Part of a small language model's weights.
Size: width 96, vocabulary 6610.
Each number is 500 + 25 x the weight over its row's rms, rounded and kept within 0 to 999. Layers, rows and columns count from 0. Numbers have three digits each. The size before them is the row's rms in percent of the matrix's.

# up: layer 11 MLP up, 384x96, rms 0.131, rows 87-155, columns 0-95
# down: layer 11 MLP down (transposed), 384x96, rms 0.169, rows 87-155, columns 0-95
up87 095:451521530500471524551450519493524519485518513464467466464508469503499508506535467539496478473468513473450508531527517523521523476504478516496533516518474505526480530496500522503507508495518477524503470517486471475517460486510522495529504499487464495494482561496512526539492446454497485534
down87 099:526495491458563530479557472509483528474500521515489485497475465480484492482514499484485472518513520488521491431504527531476483543537515449482551472511453474484474498524490512507496477476509517472496487505518530537484522533497504462502480499487496482487506497533525530494498535481503550537
up88 098:497480530557512477511480529501473487500497485476491528470519499459542498554430510492500516540518497538448492465466498491471476492546494525497488466525473505522492503532517540472512482488532491486503488493517525455530505499505458485506530504496515472549484548539473507489481508483505489504
down88 088:467499461446518516533502514491497472504523521519522492490533501523453525512521516501516481498473502457515536531511481458493536462507509456462557502475500535486552524497477471513514502491496508515495507532484531478497481483481535462467483479467466511478509467507547499518564505507510511483
up89 088:460492477502494509501491506503525501478493529487524467474522487481457483497511558510524508473502503469503545497506504570496492524536511526523521481515503520513501536510501484489463543492427506486445529528500486465520486520467509487489438506531501510488469494527508469513539467528520534489
down89 094:510498440523475477498498545501515488505544493518530493491494503507471463494475557510532469502490499486494509496442486515457464502519470504480478513554529491484512508504495514510486517544501520473486520476503572527519485491447505513483527494515542480491439501516504470496492487495481552503
up90 112:513438525504478490444492497468539528498502508498542488520532481495516481516524552478510556521473497517505489519503494516512499482452490514497528520486496466484452523506482488494471495488488495516493509507481463501481497527504449447515500534523559451487497495554508505478515506510468456522
down90 115:543531520482497507474470520504535538471492476500501484482536475489478485510503517518478510538457511536466505523509465489519441513462485464511512505527504520517483539481540515508473457490546499555480501511493467495461525535521434490487528517513525464488479514506515483484528488527475498513
up91 112:527513483466533499489523500493489492489523555487502528483484522497511513546538537524490468521454480522480489490467522515497493504489488481514453500519549478473482514532461469469476476510465549516463511509481461503545449517521478535489547489456493501490525551520487507491465503511498496502
down91 110:480553506495501498499527505507495511498442506480525540544510479436479454515511484532558540493456468485489534506470521517513462494510472505539529488483490484483520458542505488488466505496480509474460538520477471496530494535517505484506507487471503556517477504476517526505497476488501491519
up92 109:513523488491466462523496480454532501521504518485538449481547483529474443512506517490540453513493504535483481527471473506455509483513506510493480484473523554500495548521521529524519523467525489464465480498502540521487480504509513517511549506514518517527490488474469506466468493470477505519
down92 108:544499459488477485533495473455485470509531515478508509480514538526497506544524510514476481474477487545527493523487512517552484491511491497526497493510519500512469499495440497445440485523518491535470519537508489510491491524526486490541503532511468492467535470509496546486517511497478491442
up93 111:548515488482503504491493505514521522449511488526462510505485484477466472569515525482492484479537488504564556498494483508513486514493488497509494487533506519471474503498488566565486464504475487517528497502461493495497523499484468513522492490518494488502511491511426537466501508500451495514
down93 096:525499472502483509456516483507467484484504511516507481508480535546454532497494478481437528493481526534439523485537476501512514536465520490486536524425497493492546489514490529494475498447514504518463470475512500505493532523506514463504516500501519523495543514515519514519459525497515482500
up94 111:542486533521439477504516513491496514514484449521461513532491479513515475508479510498528504511486473559478489455471524491474499471509458490541448456477497519514522483514503516501487516516546537489499538521505498518458475575516483482499477518509490513490502519488505526464495467497468491512
down94 105:453513481518518498515457477496533488537520516495506464442533468500517485490506504509474500497540529459507512528526456483512551509524516577488518522517482529469498523497496493513469485511492484518490522434511481469523529456488497491511523495484518494511548480507447470525494497503483509487
up95 087:481538499465462510544510484525493520524509537483530490474505494504503503520493512489484412490479489485491499501503516503491491515513488513522463422531453487514509571525468490502461516519506493484498540549469527499536495519530502510513483506468469530517486473505487492514516470513474508472
down95 091:496542544493470539545457482501484494500447538480510486515506461483497429513510501470486489488465498550523511508486478517522480512468487511505518540534469500500520483496522509463490464462497480489466546497495470516503501556507541504545533471503512489481504482485497519504503497458507528518
up96 113:475561451472531494484533474494511529540535494531509486511488463493494481500469487517495506507547524499526506542486497479483485520470505519501490475448501525488492470511447522526475462497480508518508477509509506465451529488512515460493495446498515526501560535482482511545516495500461495509
down96 105:473552499515481507510512501504500498519453504494531511510486473507522484473482523454470474506556507481510488494526434513490503546505547504516461507500490515513530519501513523505498460489450462516566487481537486502468502536508513500500494466496485525471474490479441494502552493503528484525
up97 110:484472492562491497446496471500499527462509487490497512510527509526529486501458513518496450518496508506444502570497478512488517509517470496501542495511551542481482497504486527504501488502541537502469456512502476480524484501526515470459521471495486534552492500472527503474455499501489482526
down97 103:488498472542508474491540477491490457502492478494452514530493515498542505509539509539480512468504506521465499486514490436516517501494462559525451508541505522489524505500485513479505471479514493545529493491513485459507543521522512477500491494466480547529513500527530493508456470473515453506
up98 097:532457442474492482549488476526496499491512546532526470465516517523522489509487456470522461463473493507486518467467518490496506520495498513463544500485490481459548482473494498483530558522524510493517498561502484524473524490496527514516494487471512493478502509511526531513483503497467517452
down98 093:487510538525469492494467483457498499490452456551474483470490491483540518513480521530486500502492478499503474531504512517554479478505453484478423510478520522493490522476506541512515477510559498549497500478496478517488472501504529507490533504522499545493519491517503482513496501553511456522
up99 108:497512458466539508516488457503519527493492538485521521505538504502493474500488507463547491469462506512498495471485507478459464457487551529522518498505513509510535506466484469517469463516517468481527495501477494495544473484525507505463486556506474507533556474512552511473526489491486532513
down99 110:511519501556487482523516531478498452520475483501509513498508475504474494476476490528531488506532489487534499479467510481495497521510451531510524555498530515508499495485484524531484506508522486499485542481483479515509533503465447515499518436483472485534481432488484529502550459548520491497
up100 107:492523489489482490454471498496507532556503457504518486532529490485454481526463509484503496506500495490489522506515499492491487467531478483446523565491474509520533488470454512511514510574504520482482530515475531517497505506504467463506513466541483466509511497490458506480523548524476478527
down100 116:474466470499528529506548489487497472493489474517492522466488523539470518463537531520536530528507478495498539509499483545500503463469509476479513456481497513556445489508487475512491485494481516450515490535503541544540469514481493498473471518449493497487513485513552491508493504526493501484
up101 086:515501512541491460500443500482491513495555508476449516470479467535504510516475503551517522511503466558471488503485500494503517505506476508529456457459505443510517531541468502481474510529537487539531533498471495508514505469469465503477510495491490485485532484485521500499478533478510517482
down101 092:486460525455526527562498493501496518488564475544476485515540498487488524472484447436523500475488480510504506490509510488533545484493467463495494472489528484522523520481492511537512541503483505491500501508461483520497487528518531489503489495516489498493468469461539502525548464481488523478
up102 089:504543493473516502528491467491552504502522518517491532507502531450552484521512504529507497491489511448508501480458498485505482498482578479485496482485485529506493516532499465502486476490462444461457485537493510474482484469491532543469523546493506501511492539499527526488473532481490507495
down102 092:499513500488440481516502542488516525519461465467495494482545532480492546515440486471519534499490499478489519505516529479496503513459456475488490483500508531535438476490528493526475523503517537488485471545501510492470512487538505507489556507468503446484500506504492500542516497542496500507
up103 090:491478499541530544450497501547484560525502470490475494496524498477518494499468509503471519478510512519456507479454470509480526479499508483471510457496509503532538489476498490548501501484495430525535519540477541501498508452510507510484531459515501515501516497514494454467511517527486516529
down103 093:497526495443485487470494475514457498490550462481479509494486476468532552563500454478469510501546540516506473555524491489514506495525494524549472470530522503477459479478512526473540498525497529481465502478537527502513513494496490506524496481542485511512482501494481517514482477519501502490
up104 088:510503532495499479473502482481489495516474523532492487480458510524528497519546471559409524506476468524503474485478454527507526541484494493498478500508510484469503501495493470517548460485507508513505513481469509531535517511463531508469476509510526515457515529509506473472515489550480467506
down104 090:504538460484475498541467493499521450507499486486460525495532476484493508511494507464519500460485450471564532503521468521491485479501512466542526501495509527517512491536483528522475523474493539497542547450477487511495496460496523543490485497473489529531490502480533517490480483482543517510
up105 113:500492508510519533520516494525534474494536449492523503514457470541486495523514481477505483472542487481484518539473514475528498507492512491467453472521484515473446490480471544544452482521502489491483511541491512480498537469533501511461544510520495469515487463475496533480478530502472508542
down105 109:506488504501511500533501485498545530472501486497494483546483485513506527502512432490455517472522507489526491448525522482512526475464503537479530530476529464491521470530476485483475536496505511550483519482531532480477489494514474510504514511476465515497549506499513478509542501493536454435
up106 080:486527551499500488498494547503490525471449495517488523540534513465492458513561494564504493471452519492505543511523481530519510509508533522511493540502492503478504471459462493521529481484460510480482513490481507486525490470483514519482469488492511467515508454504468503516527503456455497507
down106 093:567494483513514506482475522508463533484505473508494486512500517440558513495507503490509506477503502516485508498437513496485526512468502477537561483507522498494496469477499537473460536498482474479495450480506488494508519486552484462522499500482483530516542498527510461478496502547529531468
up107 109:505504478480484492538517486493533488523493547522512534493472451505479510502448492496492473461455493493483481472466505456514495485472546505472510485513531480533527479517517485464479519522485527460502543476482533546482500454492493509477542468522559472498516518483508527491521488500496538531
down107 096:514503503515494482507535543492502547525496503505525494494503471465487445505518499506511506512468504509489514499526465500498543535502504513519508509521491530418531513489526502462504483519488479513505486471471467447496524517503490497540496490446489501493520449504529446522457531552488463475
up108 086:485486487494518484510531507448478496536503492565486485477493509461543508491527464519502530525526464497483504486473474520481508543490508553510475502479513506524462514499535485486563471494521518471496442534494515490468484521532508493500521533469504459523555544504469497500488497503479494507
down108 086:544513466473468532489519443517496479454487558531518509514524530511487531497527485502520481462494482502523534521505488473497466523501477496526530500470515490482482468523471548453488438503503464514523502509510473463557516519470510494494476534504496509483480477550527483492503497508509481492
up109 112:493516530539538470473515532502510511505528483528490508501488501520513502512536497501480511521463525533549475501520503511551480528493479499463476485492532547541476488466527498456509522459482447498495532486513463469439468520517501506529498503513524514447505503498495487446507486493477477535
down109 111:440483481473481531525442517494496517499528518502484485503499478507490540501483487529454451525507503522547474537478521521537547499484542484482528557479484511489513515508507516522440504498486511502526509442473479494521485469493473481473491476499541465524507487497477515502535514525515504514
up110 113:483559503503518510480499494457532505537454492537501487469504482498496515522504512494487514481465472535478532509510512448478508522469484509512535469495526518499487489478499444486487485506565469489508471538543509478520497508501477532494519528512534465532528450457478495464480489512502543497
down110 116:509472493525509495471522485471467490472526491488483536562455573539518529508487528473483504462497524527487515498481473461500480513466496477520504506511487558519574517482506508475488499491473523474511428525488524526493530468505501481531473505498481511506516488510508494487467500504488508508
up111 097:507525496462509490456451541499497524508506500490473517481488493481526515513501495506515511463483504498526480502443497487455467522506511520527511492476489488511482515563497480494551463479504518474519481552525517487514505532486498528445504485563517474539459556486481494469490529498490516523
down111 095:485525452479511507500530514485480462508498532515522495495510496526465515545545477480498494478456500494479501489503469510467456495479488516521508490465585478482507490537466512485510490562509508489547476537529513474520456524504488514508489534482510495527515506531482500470462511446513514509
up112 111:558449475505519463519481474496425505483490520507499551489480495510512470497530506548487461496479455488468520510481502517500550530450500505473522534495499502511508503511490526486510490510519510526545476514485477544524468498523503512529518529445493506483497488502458481473501532497468524511
down112 105:519475504498447483499539536533474519514463473467470481518506525484512487530498469492432480490535485523483476475522501542508478522554521464501505488523508480518476509468479519547520518474487470490529492503463528505507513501489512488527431479519506510511496495496535531506498461506531486453
up113 103:544500490482522497520463507515526479540508516495533543504521461489511523514478516493505519506497542489473500515453508531480509479470494517517513512490502467528503442482505555452503505500494524475500488532549505483516407486470504446469486486478500498507507495480501506474528537495507482534
down113 096:481508525552526500512455482522452496507531508528468543499482477498520504494479517489470471504508499500527471495557479491492506488552471498501481478474481495503506501491473471509538484530532511482510488436499519513499525515501497502475527505547504506469540501532526448440537511487451526495
up114 112:504494482486497438516519512472454499520511525531528488471519515481559471519509506514485520470552479517551480492549493483475471512471507489420511512502501491496492499520490524497498457513484491494468512484495451514492509475513471491510483454490535504562544505529503476502529496498511507474
down114 104:487521504500497479497493520543471535434491501502520510491502450452492505480483516493474485471477523530545530469493498504512524486513489530530563458519495501524532539513468452499491509503478500464489502511530487485454494490503454501494483508531492567494470501475527479482483500537484508538
up115 100:496478496513508453529491550484513483491486455499480512481499522496528462527486518521513492495509489472516495475516480506469515553483470522479473523541536464502480523505468501477537438485532492532533492526501505564509489545469516491479517484512541514512482523474518503459495483458459476514
down115 093:448537488483525456518473524479498509492499459494489497520447520497525518440506522507509501485495567493540512477528452535504520489570479457477538492528482451468474496496527474457516508494489529514488478520498505534499549515498530466488518489508496502506520482504507495516507505495508508495
up116 083:557511510462489503487525543484489531444466496494500509458499461522511519460513500511499467476501505500482444530513547509524486503474495543560538500503506525487508498512515550495519476521508526528518511495478515476529498459473507466483519473546493489502478470452538509494506510498465512483
down116 078:519482534496527508519529448512527490526521481532531498465504498489523521530544509541505479508488504497458544516499451486528456439486492515508489512522481519464525490497535422441479513476521508500489508458494524532514498479478479507480488485479505539500489515471524505505517493490527471518
up117 103:504508496538476489493448488469486519444497498480517534490506505500527546471500491477459475499511490495538484508481547485498485503494467506525486473473489505523530533491470530522459546494480473483471516494494486456550537491515477512531542447507517516485527501479488529514463528545498532530
down117 097:468479486538548510470507498491494541500507488521522496497528504521519516511522472542484533503496502498505472497507488469496478522526447516493495490528494521531493499490545468477502465483467495472446455480527503538505493524520492493526531491539454474506523455543518492521421496526473507515
up118 101:526483442478513499480528489507499520502517462524464451489513516542556513507511514497483536515536490531492547523476487465470476475543511474485449491502471472510481518486515459430512517530530488518524487518468503512477496500506496496486523526532510458541515526513480474520502499491479503529
down118 097:462427548525477451539488514548527492489488509529529475499468460507468478517512470467508514508508486489528490499462482517507520473491503479520468517518498504485491515529529484531489530534502469489510499464476516472539515541528510510509493502569515525486485459466494491499487491516465492475
up119 102:502518470472528517463480562514513501488511478514513484471484491501490494544489484503475449523553534540508513505486513489488513483549500534480531492519469512545448450475528520474458487504457514476490514516499506505549512517486512514490483505501521505518525479497460447491505510533458526508
down119 104:465543505464512479518509500518520516516488522492546535481505550491496511508484486493468471503525492491523498487491487480504526533476503534519510507499498512491500490471480495499519482473488540531481483478499528465407461507475497544494470492474473520496473463517555550517523506442510484527
up120 101:469523507547496502533513529468475497460522547519505511458485501506462504541512509513475514503483475503470510489523495455492496494512524506519506446523560475492537513500510480446480455504536495444519497511494498503529502452518462472518485510500543472520517492489525517461525506464526494512
down120 102:493513519524510523498495495469500482487509472485469487466473458500506492479514486534511490510531504513490479533509474480487477461480565484496467520489457498461495488534545551516506482517476481547526476491491518496526536527515473550477472451475507529500528495497518448547512492489493539535
up121 096:502497505516470485482524490484505492536499478504454519493470479449493516483520508518484518494449494519457489508459503507503468509488501548488488526525500529515446499474516499502495511495535523557497481511519490507508485508552495485538461503518503494491562475457427526499524545516499524535
down121 100:491500497516491530507534520514492465510469513441473501534469519487480463456465484494503473526528536482521495488551532485510490525515488478502512552518507481471475510476488530512496493511533504509521481516482512481521463523458485510531550518502479498476454531526544453485521494489511443469
up122 121:501564466504503489521525500481538491509494477511493537504483448512494509469554441532505499501493503495440485494488506526510540540486485515478538505483467483499510502525498472538506510461539547478479512536508449491471472512500509505460478533523502495476513462457501499474509481506516489527
down122 110:487532484466499511485503523479496495513476456549467534490497477524529512471547507532483517497518523489486486471492531543506495512483483537486517501526485455460545501493515485519478486502469517534509465489540456469478514485530533489526515468463498474512526490532512468490498539459521442519
up123 087:512511558500480510503502507467484489454452514519507420446473531508525497484501522498498489507533478466515549517490462500540530477518503504473489502501436486517480492499514509484525475478491473523488508506536452533506508488491505493514507531491493503516497530550530545506500466484473482527
down123 087:505504481536462488497546525498514463480486509502535441511469502527496537487497484476506448477478517477514530460501531507499518462532496450500496495517451490471500500510489491514454550491501539475489534471501534506530504495521524552455503496504488533525529505499549489450501500515505495503
up124 107:483477469504459498466468466479502503504502513494515502490552452529495463510512514450527479474544471520466524522486550504507517505523526514489523548478502552525533482524508555472529505498518500521482519545494483486469487528533469496508488523489473507469472519505505508500479453536495529493
down124 112:492518511514498533466501476466448474488532403469531500472476534507504538528504485458529526511478474499499494487523468524495455498463502540498479536524505480453480500486478494505519517504525498520491500498488506517528531501509538446496534500497493533520518488493522546519515518494480495472
up125 103:492493474535488452469548485501543491493477506494491498481572499514535484546480492512497537518495497483518524470511467458475463456521513489482524516496464527513509559529520500539519482498531513483459476509489507458518472494502492526496504515449498502492503508463486479464535477487541504508
down125 109:516453509482509498454521496483522500538530539514515489480516496522510542527504521456574489503527500480529472479491534502499494494502514512503514538475507495498499508531517499504489513469532508453535481411482465493474468478480438501495499481472486536517511503524535473471503497491512500517
up126 088:492546457512495505441490484480514481499495511453500492520480541507551455523504501466503529496524495505457503482545509465506464517509540506546505491491544478499495514493514496498527528507529452471490511483501492537500506504498491464480518509545474509533490500450486491509531546489455462528
down126 083:497511459534502501570525522503540523486491505448514492520506493475476491486504456491475493466484466517507489483503520517460558482510485535465550495471449525503532463498516509490527528430491499508510531500522512497462489508497478494495534485497545502482530520536513505484492498497487514458
up127 097:510498493518472503501500523513497475511499480560495531498511480529529527512526489479516493477517488544470476483492524504474569483458486554462503469502517501504491500495500544483527525487481496518480471477525489452482528533523481474510496507458479483483544556495469490501459493487490563529
down127 093:484486507552492492459485505506515484503465521523531551521499451493471493430519426492457512531518506507519508502487532504502474503531528507538541487484501543487485519489502530514474505551541526525517500497520481483488496465487486488489517534486508456534482484478493516476509463527495481501
up128 106:467526446482560506502503498500494498520499486482496516472511499498481489483477522514517471491482533478531534464483525495489514473494474486500510539455450492550532515495483511499482516496522556535504500522466485490493481463508491489454493533518536521464499531478571532459486520472510479497
down128 102:516520521469440525493503540459461544453505494506518464524513449506480483513495459492464499499538528524502527484517515516525492505524498542484509492480503451498521496500525515506486535512496471514473513504489535477494493514452521511511510463519485554484505522496457477462479504494462557493
up129 085:435506508507506512503516513548490572524514510465476472506523478500512495492500506536537505478485503505504476460529494529443508515513490498472515467499521493529492482518466461509531525543470508519489523486535483516467499504469505514484493473540490481575468517497513535471500499498473456500
down129 083:491492507492504522516521486511510536504471469488549528501503512461520473511497506505482478541492527511498456537475547493501470529507518528515517496525519521444499501525508533532482473520517460466509466467491476493507512499499492465505514512537502479530485420511480449458467516556506514500
up130 110:478517495526514492475523515492543508509518486483467493493471489512521518477460538475446522490536465501505563485485516516477498531527502523532486501499500486478477545476529487550495467501447514446493513483527492504481530544497534517474485510511487505523521495465521477457497476550470502532
down130 110:477530539497460497493471469458489515473516490545504504536458494511507486490508541476501459566512469520520488527502481538507479427493490492472520506482537541477536538512482490508528525494532502476528513438508482489489512459485514515505468494527479507476497476496495525508533513494512526510
up131 094:514538495501530481531523515505510500477523486497546472461521531519521478483527535470522498474486521479516503519463497482504533540476508475471481464486507485497540501470463565503503485483495499519483494561456538501527502481497483504482501516454519488438469477523521473491484516467500549510
down131 086:514490508542456499515542513462494507516467506493484448515520520539498556440493495506541524490509538526493494494509451480470474521484466488515509480479484467496537497542443525491481499499502489503479539517515491476510535514481487482493494566517494501464450522499500470509495517522533498503
up132 096:479509550519534469520465452492517520467470524483494525507512485487518452451520497513457503483548492518509494481536486527498492551523487520555501488562496499559473503505488489465502468506499496511469549523512494497485484486494469501488485509550527485501504484462493501525534481491473478498
down132 085:475474475497527564499464509511500490541536494531513467516537513509506505522491538476526470516484551464465535477461526481511528530482471466506498534475499505487513471469493491510502487505489495478499496488538477522504526502481482457486480503446479543513536500527519471446478491510539522521
up133 117:496500474522460492510532485521519505523476508510517529472487487486520470480461535470524543506474507477506494495492541512457510527458483490493472542468466490535511497528508444501520524457484546484466541518512469513523459537495502498483495515521478489484448507482487503489542509556473516526
down133 114:485513580528491511496520487484531520501471468519513468491509507481510497471485502460509515512488528480477452511499514531481502471456545493484527554498495504513523519473503452509480484525526492470478459471491526468493478493525489539482483485512479544491486468573525503489505510501527483540
up134 108:522506491494503479475501523486522542541495508521504527509483519506457536521543504444502484467515506488509513536502479505490441502490490511528506542492456519540512477479499466513514504487482495474485537442525454482541455519498479510510515483495515482467501489504472500529570489508449523486
down134 113:490455500533487516499507548493484507477505506493504544492482450500538522466460474491472475480489496563497508481546542513509497504478515481495507511469531515482477484525474513526501512467491534523498501529514519429452476510479520524513485506529543502507431502488530504480517533502505478483
up135 097:460484496531489557483487550489498502492523488521515485481472501469492514540473507482503457459443506499531575520481514463483456507504517530517530504521502520515508531500444489514467479509488481524501486486491547504528500486517487538507506517491503485522468534467499548500484506523487466529
down135 099:486509470500531476494511504504464479518484506538501479546557477495511513569511502503459478506501514498492478469491498560534528564475503497463521496507485498464479510530499489464501490488461485502511536507562495517478491465520505465485489482473552499497491455507511531485525473502519468503
up136 117:491515479468524525507515530508494486488494515526523455451538529495493499513499529474484512493473499518511428538550474494452462494502527543464464466527526513543494515518450453529503514513513504508525494542476509498473515488522474510485450525478517506489526483527515507491480518489501473524
down136 123:516521535475446537500525499445474512490569496493535504486496545430486462545481477505519469498497525525514492493482471483496496504456496498499503518439541480496526499529464517473486555502516514501478509535496525495534509495491507514467528483490531503505503505481510491502497495455513474505
up137 103:496516474512542504523493479492512526549466455516489492494472516535483466487499492523469518479488502537513524576499505476510465438476501473446498483490525513485509517527523490484464453508551498538486523482483495480512487502495501478491530511468495481527489497547478508521485502540511516552
down137 108:502528495475441501445513464478486496466494470485466500540494495525505502540492482528509516519473518504526475510524496499485519478521524530497497532516528518479516497494447511550503477552480498482466528513455530500491540505489505502555484458510515503504505498539534476480467483492448510543
up138 095:511527520489495453482491488459498462477514475461494477490459471503478470498519501518528488502488491512561471515447486519480519492513496543488466489517499517543513497516501554471514517470448455529468520506498514505532469516494498516490499545476553474494552483533510500466520480506508506524
down138 100:508488528458480522488487477522490468544549512461466517533500465505485552528486461469469470487501555520525476506493514530495513487503488479529493494516510470515457523480438523522491524538495508492482514468483489478518492461526497540462529458509483492531509533514495484469507529527500508481
up139 104:486505467504525499481490480534489525541562498522521541513490476484549520500499504520462479486495471483538468507475465481532533480528530471510477465524521517487512512522478517532511505554464517505525499499504527476527535477501473517507519462498519470531488455455482508478509529540457486508
down139 100:510439513472478489495530495534436512492492450479475491482529509517509503496514530524510510511503445517433477545535451487467519512495523484510501506489472490497530513508530529500514507511548492530492458515478523508491493509546511492523474476506509483474492492479489482542512529461522546508
up140 091:440510524517539484540547498512495490474515467511510500522552527511539450511515516500523520493466465494495458480486484486480467499490530511459489455442475487511516520515483474515492471492524490529525515503506471451486503474490503512497523473541522501513529502508482505499503521505579505519
down140 095:548476479463500483470446516484516501478553463485520528505501427488467541487460454525471523485491520527509499489458489524546534486519465515517531472491485484521503481495483505500524499505496524482482541482510503499524532505506545513521529506467453503493497487523499537506501537517479491485
up141 122:446500477509529465452503514525501502456481487487546508515479465503514501529486477459504512467500478535514489462519483485524501528521536532483485486435550488508497536468483504552519482513516533511506483515531504537508501478509503469512463497517499481562505487483514494447510536479495495498
down141 117:497478512547480501526483525513437482482502529487523486494535464488560491494462497460480530512503516486505535505512547457473496498487494501510504507517486524483527522481485527484477508475455507505540522516494482479513485476479499588496490470504503495527501518494511513501489447554465534518
up142 079:529539508505480494519470492471549491488479514508494470509495500489478462517512452484518523528508481532452523501530465505495510502454519509511481467523519513513522451533481479509484440524470534501496487536531525509472495488465526556499497495529490473501518475518477438499526515501461517537
down142 079:489518494509477479518483462486412529546484492505504465511508526484468535484492454514496498468480520515479477493492510498517502476524520491513447483497505493485566480483464502501458503516510505495529514500503578525471518503490538513461515468503487523498550528476490502477497500511532519525
up143 091:503474499498520496494476470523523521488496535496524498510522525513530483536546529524491490504523488471550493482511468528435482515524527487495519491444500520458461508484534447543517486486478531503499453512487467449478563517526501499507507515493473491541499523467471475502498510497498491509
down143 088:494485503508492478503547495486528500519542475458501543474498548503481520518474490469499498486490501497480489486474545465530530516511481527516509429459490512487508492487492500492527523504520481498512540521430455489534502500539513512504500528526515474526481509455440553506488483477485513507
up144 103:516516493516460444496506534446512482482527495493559486511472512527485520494498507503477471517539503466514546489502486459497517497497503498491487458500521492526525504502444514553526491508515524517501538482458492526454510506435475511475527495507498450475510514522528514495499511515500446526
down144 097:520515498502485498503478528487527459541490486446495494519492472465496558498518479476511513494519528494515504497506502509513507447528550507487541556483516495494524493462511526466469531514460473463471508514481455490476481512476505483524481536483457546517503505455521550514530523488487506515
up145 081:466536513471476507505463513473533482545513535493534474485505530515477510500562520522462497474465540490519509540497488527475486486478503484554487489521495505497502513527508477466501503524498518511522503480480480485525484493498427499449516540487515531479497461491518497533456492475456531502
down145 086:523436459511548547513538515516458470503481503511509545460507490474534521493487545505495504460497473502493530490460522502482531440493498519525509498504502519484497470489467524477505476522522490474536542493482512486507540478519505468473530476468471530510461519525525470498483479490501513489
up146 104:481498496542466479556432506499507487490487534497507508487483511496495517562445501471457487489480454533477468498511487515519496518511484499481517516517480551484538507500553496460543514540512494514545507544489476516523516503470506516496469502495508448500472502484459513485491506471504514488
down146 095:486502499496503528518526469490504516495511454498524512483507472464500544457475541516476503492519497529536491452515447531503562490475486521468488525480498516503518508490478499520474478491551477453536548488494492547520442543496480504483447507502487497483515505522498530491539528499483500501
up147 088:533453539502508492523522513480496507493470508518456512511509442492468544525494495519465539516497517500495518532515483534499486546463477477476495450530489486515516506500483557476518507511474466499480520541499500500478519560491540519460491514527487465515517497509445458508513502516509518475
down147 079:490523458516507501483443500517453500519514485480514503490505542534469561480473520524531482493491474506545479471471526485539509505518498511468468494515521515465508465511485542506441503537488521504496493507474512440518493465508519497521522484477468520461533508513521527477485476491526540489
up148 083:449489558516553536488514555514528506543510469479510455484488520487501479508503507517484512468511498494485486498473469483506498515517501513494514501479492480522522443489471462495520473451502528530522507550561530465515496535483503496501496520497520483450536542478478495477502510466499510500
down148 082:520548479505482469499480514501505513455487460514530505471532499486430503485514535495483472516488489521485532474482472481500533514496478494552545508506528509526545533470535529485489480471476472501511529461539496537502530505525463490472502524523478483467519471530502505495478464508524511540
up149 105:495493482502528505460489524507536516519482518479516513483505481530504522510512516542456545493466504507482461511523497550466496476507465499536533532504523486467491457451453473482500504533508472517481458525522503499489525470471522478468482506521478500529513500438531500497479531544507455493
down149 097:514521508512481501467505482473516481485497516518474527486491514511473445487492509489458498482500458498493504483479458482508484509518452544516514501507496549485547530524535509497430473518476526507495495530542426468524514489514522496516454512480503502519520534479476502527520495496559522497
up150 119:496494504502494502509537509512579496519472521500529476523522500517498464514476505472481469478519488510480519567516502509451481500510522478519489526498499505554521529522506509515507490484490496484450453466497462515497471532509486463455486458492491494516469491545505451512468505520482542537
down150 112:469465496524473506524507494466485517434494490525508525500499481495523465473542495495482500515526458472518525503502529513567498494527502533455511489501500538536489478447540516479494456473514512501542521533540471513521474453475485523526479493481538522478504504459516506495518489507485486484
up151 105:533490466514493494501484492516509522499542550532527525496498486489516462508504482526510537505505509523504512508521496496496500495488449516509513563484499477541457528488490474445460477533476512498480468538515485468467494485472427517514487498510525499499526511508518464461524523519455449512
down151 116:523480525536511467525462539481519522512505493523443500482532491501489490496486529492495524470515494497497490521479486482503460503485503463497513468493520513466473518532519523487498508506515449532495541511487478456495457503542489446500496550494498475548437497525503493555483519535524518473
up152 090:471491516498449491500510486462498527533495500544485473535493518520534489501518502441480475524447478458515533512511532495489463515491505526524528482474487542545506493499510505485514499523516470480464484499544468510486539504469491437485492483487529480484503518490493523533572488511488515506
down152 092:501444462485489509472476505488516494476464517491538494494522515481471480507489510476487524491495562494503487476476479545481504459480486496474538570523528480509503472516564515516490496510538506505533503468531489478506490513549458471508460502521515478499509542501510464488495551490494519525
up153 101:519508465476494533504537486474522516498528499524491480498472513547501459496483477504484480459474531486542519503491484462490499522528445518491530495498455514527565482545542512467501500512486509501426547511482490496514479514449519499481477527503491524498502475502484471499471523526494522475
down153 098:491495539526491513495506523511469470517483488440485521500481517480547525459511529540502517508486521523570536522528540498481473483502471463495511522536537497551444509485499499511458456525509470501461539492485507509488485481515459528515524479515501484501492492514498519476501491470491459482
up154 112:520513476491495476466492459536522530521501484504494499478557512457520523528448509510485459505445567509504510482462499510489472442499517515500514508500495496539510524498494471503501521483534503477509521529424520512534457498503491480495490514539514511552485528501483505480499512534480499500
down154 108:444468516487516491533498560498435486509485519490488470500483462494471509472512534491534475486549478481511470481523516511518523492510548460504492481513509470506468473507526514505473487485511507508531494516538548549507494495487450536533489457492493519533528494469491514489509492490509536536
up155 093:508500477470532510502541520536500511507488512508469509475515486518490489509520529472535515516516527510481479474505470472438460535459486464505480443517469448499515490490509464503499459525512542521509538541480476483520462525466491529520536483494461488542523524531485493495516511485526520514
down155 091:461502471504477534496473478514495509473477488510523517496501494500459520467499490461516522531492474514471499491481503539515514505543466539511538517512518511500515513508467501492431489479462517539512518462503482555469497501475503441506470494520499544498542496503519446511534499499467478552